Weights of a small GPT-style language model, trained from scratch on English Wikipedia.
Architecture: RMSNorm before each block, rotary positions, no biases in attention or MLP, a smear gate.
Training: a variant of Muon for these matrices, 108M tokens, 13147 steps.
Each number is 500 + 40 x the weight over its row's rms, rounded and kept within 0 to 999. Layers, rows and columns count from 0. Numbers have three digits each. The size before them is the row's rms in percent of the matrix's.

# layer 9 attention query, 128x128, rms 0.0455, rows 0-127, columns 64-95
092:443567526613545588487526489481479509529463517481514513472517495482496514478547510504528450522457
083:523503577371518465455484516548482459521519536506456478452462475511468539454569501494522499486507
085:507384459472441505522552497464486474510519473488522489521547520450508452483555505475444562556518
092:492405524476449518426460516535423513546478502489510479464543429518519496447561478475472610564516
108:554447486527376522464528519522509529559492474468487502473529463499493508459574587464456535481529
099:524535514495521525495470473519420456487497511471545491500486476614466472451462576518547463532483
108:586491514590437515464454438540495556535482508524481533487525477484539480483535603475474562513489
143:530554481529560432500548463436514500477507480498545565493448505476512454536390453547468441524490
105:488471508492469569507475577537513464539476521517553523533533464442524530403530511446516535448585
128:564531497482535509507534462516565553432594418478523573477497511522508470487441477489514521516439
109:553465514530461530532503479501497488440509552493551585481475450546500484522492536495529519577485
103:514446450490456461476529447554552496531502560431446444439455480479459412583502547490429507446452
094:512469507500489539500404373533465451515470497507521476520525473495536478494495528458505501520449
110:515476473526485553454578535452462431473454508542499574517516448512482491462558492509489515566596
103:525455488570564503455445518543499492534473588502566527568426514499473498488420467514514474505541
107:461556493509430447533447529558461550438546481497468571559469500507481467486497426521568424543435
074:540501523475446440483511467498502447516536521455504508447431431525481461483564511431501526507541
072:527438426445459486575514577506546437522509443515510530505530468483475472432549518515429555495609
075:471524428508513429591594484448509533516495463501531488522510546483499438539425486523508502552492
096:507456473498509446540511533424521519536483484459546559530475515473468443486505429556470544494545
083:549435495386510507494537473502533476539522455488531533583539483454497456557537468459543533505481
112:499436498565432520490431499503446490515474471466476521518479446466532520516532483522543549512504
122:501438545432479476469523497563447476537479576488484453530515496463518516525552473456503597516507
111:473582551563469453453480422512464483486500569501531577455437467481459434491449504499477539505503
115:556495506508503495474510509452483440450515446552499462488484430559489499509477456498521504479521
116:523518518538542475538519525498413520559462568463476550525577449492568511449552537495511558580512
109:436523530458461549563517453476522526433497524463456435450528506600478493486470476463466462445427
114:459533530476581454510546493497512516489570442481445467523445504569552477432389497542445412488557
109:461528517561514481516419448518448509421552424436536525473502471570520459474563479454467516468479
085:400500520468545499543506509547531485502510572507522522512544489440514548544470468487499514484465
106:456499461564532512558479476534465474527463480526439528547486468492480500512471471568503499436563
115:404516495469553458559517518528423505519471586469468535504526565485505425557420548585502512502514
108:492515537485410503461560481440460572507487462535524470457434424572493459500502436510531516558497
117:496556543500438478464585507498550386486460421454502491489525440553491461442482447417529469519491
110:450486403513567526554544537512458547554518537497517429439507514428478453512525524553529563463522
109:450508486513471371467488446507467460470516502492431524470530458489535478468466487530477467554426
122:441488466518512494548526557465476483441491526438523491503414469466497473569451497607448548512449
108:513490543456413506471440547506514413552424485551557441474538537525529497480518496413496496554526
102:464471491468531472535390525472548512569459597446562543509523499455538538489593472501540528510518
108:526458520482486504468612501457460539542490480515482480501473472553421469461475450428524532469534
094:592530512490497470520507559463509503493440531476450522502546484481465545500482481451472451516508
110:575537549520485406476395491475517509497469463544516448488459491455488497483455465506485490528534
111:450562515526542496421494470458495454575521563506483524524418468465456531418510459480447531500542
101:529462578410478523493530523477471422547474555477504516489479485468504507532487535420446526512598
104:511579546495503472569504525522460539522459542481561488463517512536457526469478445557501486529493
117:465514519568516488474487476497473557515539538456491554473467509470553489604471493597465466578544
095:485429484504592547496463554513509540578555515554459433523542524506508465506525528514490513555495
102:441429520447548502485558548460498449510509454522496511486536504487503570595512487475432523548480
087:451472476450539481476548538509515490448487467568481434473527483570505485519539497457541500462521
109:440491462556541540494444535574506446449565545464520519484562507490558475512583498515540502545509
105:510525479466509542478547452483463560506548479553514522583465452526471510522503504517579536512460
109:573539489539429565451511443621451502403514418506531522475445402548424513492464495495498485471488
090:478526527521528464538491531503573524511504495508523469519565488502514542501510467507485502473501
101:416445530514450518516547524504404528487475564506452521503499472436481463534496456478498548526486
106:520457496522554500511496510560446484495460507497539507450523422536502418560561447478475480496473
106:453495564445462467499478511516505494477481487527533540555525525521453466496455490467507535516464
103:593444459485526474517480460542550574459556477507467487516477464539492493477520503577483479482601
124:464484504534479495434504409521470519517454522503467497560454502467556559497518460450504534475437
106:463504505498554598484537375554485576509471522469513469497502505506504479556438495530489519550528
101:409526465554471527541527499521456520478513493462536533560502481503483508516487420451458470438479
100:408458511481450532466508538536522575454540475463474502596475478485496521416483487506532524503500
135:487450512515520480503465495513462507470497512495491520591468496469516506482488431510519511471497
102:538581503573459494504536505504523497517472534454546497476500473483391534549444506474552496437456
102:501490484513539474528517490519581522556461526562509460449433461472504494482463535449496446532479
091:516396469534556429525477513540486542531525579481554501464564545453499468577458508552502514471502
094:474482492550514546485459495476536513512433446476448576544518542488494569374476513528463452519562
101:534546554502455515425544499420481471508514497531435517452457454516507556496529521488525539513488
096:534472534411449535526491481540524556412513468542563459564415491572469476545509497538530482458503
081:455467505451469487549473507562505535445529475448529424455529500539490489543477522533490476462506
124:533524551466432524513620492514546498486503549497427448451535543444466514513522501480501502514533
091:555528536553529508452497497472501539515483586498424553438561506420494508490564483506506523506432
095:533552511524515557445582493499572499552547448530437520474495514466503542519481465487548521505484
097:539517469436550496484556495504516532491537440507478431509584550434458481554559507468502442543478
096:540528486570512452486565479440443511514466499506446589505464514514469516514418501536573484484533
104:495528497503538479544476439478551412481564581456451505535498521501543500460556501544542441528423
104:472475547407480475463449486518425557500546527504544430478467537502516451544530531490548469463423
084:493516516419622492493502498479528520425477447485525490509472489536453505506459471502499496555461
092:509462536573590539541495482489545529511532550536455502605508491462428495499507442483573514497498
081:497573503487423467539490490494476553478491516540483523528530521487532481564529479446515482510501
093:518482498443497529486484512557445474473482492476502479489445507459577507512492536453520513537494
129:463479494483548450580457494508516467527533529494492497501518548459513509441522492603485452484504
112:478440486524545454560438488555552496488513530516539520586509507469477501544523512515517461524449
105:461483493549506408498557510498590459504533540419429472413539522451480465409473523450423505536498
093:506518523515435552453592532511517534435500441458461548514495451507517530557501504389450589487482
083:489498524514482536466542522492518453474526411505489548566492485553531490511433464434454546480579
100:511533512505515542505528480508527534519434468484468521428470484478502568442477486472526548446429
089:494527476541497494495445524560542506523547506523455526496605511504467492525607532499568493551486
105:496503561501530532500545505473537473508472536481498565469535519448513493487534496508507519552557
099:504507489505487604463564514515517541476472475525514478565449483537494551523496470478516511416526
099:568463495496500481524442391469572581416521492505491501518433486511554494400475441557551513459437
086:516466512526523459488453528540506480515507610506533563552455556459456568510444547498576492530517
101:534473579478595483532537488535476535525448493568478449484483428500528493505506515499517446567475
099:445539562504501515637545470497449501461447522497526455490543511437504537484491508495541553463468
080:579446465437547472478508484512566434475444448527557492491520543414438510533448541480486529508527
097:442510490488483506408427497503548542528501458504498498540542530463570536500476455537462469455464
084:540464506503546482495532551456504541547464489564475518468433488411457521521486482501535543492483
088:515547552449478510424387524469497473543541490525463477500505571487532489465458484465536552535546
093:520526472542506466455537567543513459472489550524422495498536450470499561489475493532504522533461
085:607506474489539562502522510551526539453493514470555424560554569458480552524516496462543462468431
097:529545499483409498503539454527517482496509531565590471617518548494432534497500520452545516576428
093:496509528529472454547458446463498418565461556518510493479569498438527466456447519524493528473472
090:480466478461501548539505511520489500442491429565525485487485531494556492447499445503454499435479
096:511487572468449522517403499500530517561483482509463511469473535508473506479432453527578470519433
098:505441518443529546528465457574478456530537571437486502526438519521563545516472518524533524449475
096:460521496558519516496501521490604475520516521535514501467557507458538506513480410514566470454541
096:413530495494546447472462479519511513561436557472450550474537448446517510502505543513404508574532
086:517505595426519444519542555513548482546536563490462458533482492479490488539450413548592436517610
096:533549468422504503495459558525441512506488490518446525525519483520560466457538482496456558506429
098:404441517510469530523601537451531445494589521464452496461559454494515486512478494498477532535471
087:489594500486504562582541438447513546484462495491476526534543513468533494596507438515508525501487
089:506555553483507456484466496425555530558517542500445477537438534433525494493463545504476424497516
090:423522444465522478521509445447474546494522518468488483503586499526521465465570521509506489449505
074:475425535492474581498438552525494481517426525543552474539558528471450578477440582467512550502419
109:530485549482572493559488559563518467474532504548513445451475528498452503486523537488482492502472
095:443467488475467502502478515485541522577579526442509516502548477483524464439521511456440554508523
088:536440422510523512475541528518517527512474482436571535459555502539495480446568519493516477498536
086:567498410525476557460508520466545534472500468485476477461534505479520495514497496435395481471512
089:467481560528483473588528431523481455424497476533572496570510473474503470498522451454564506568537
085:465500487526534563502503438495524513504464443477567530453604517473472485496537515499469486516502
098:563444401477561493524467500487500556543414554493520567554530542459506507505451552491528554473544
079:485394494557459541517487525514514524465517485486501520474464503504523491474402531526509538488564
090:444488500464549540488503503495505575550600488462454564508527474532436447508563406530561471547510
094:486531556523480501538487564507473462569555483563553548527507518490464502538469478527550513529484
107:527530476490521478514469425513504509506516544508488520515457477446523529459530527495471439446521
090:540513498538500468511442495467495420514479545526448553487528567507450485513545537487422474449541
096:438538473525477564499494510456526459534495455483378532444426547439564535486477444470502520545539
081:497426508513507471528517424531388521485560564508557507555445460549491524467547508440508484586482
092:491565477556462473571532502437496474600514490529497531405482579459528519519471506479442521516569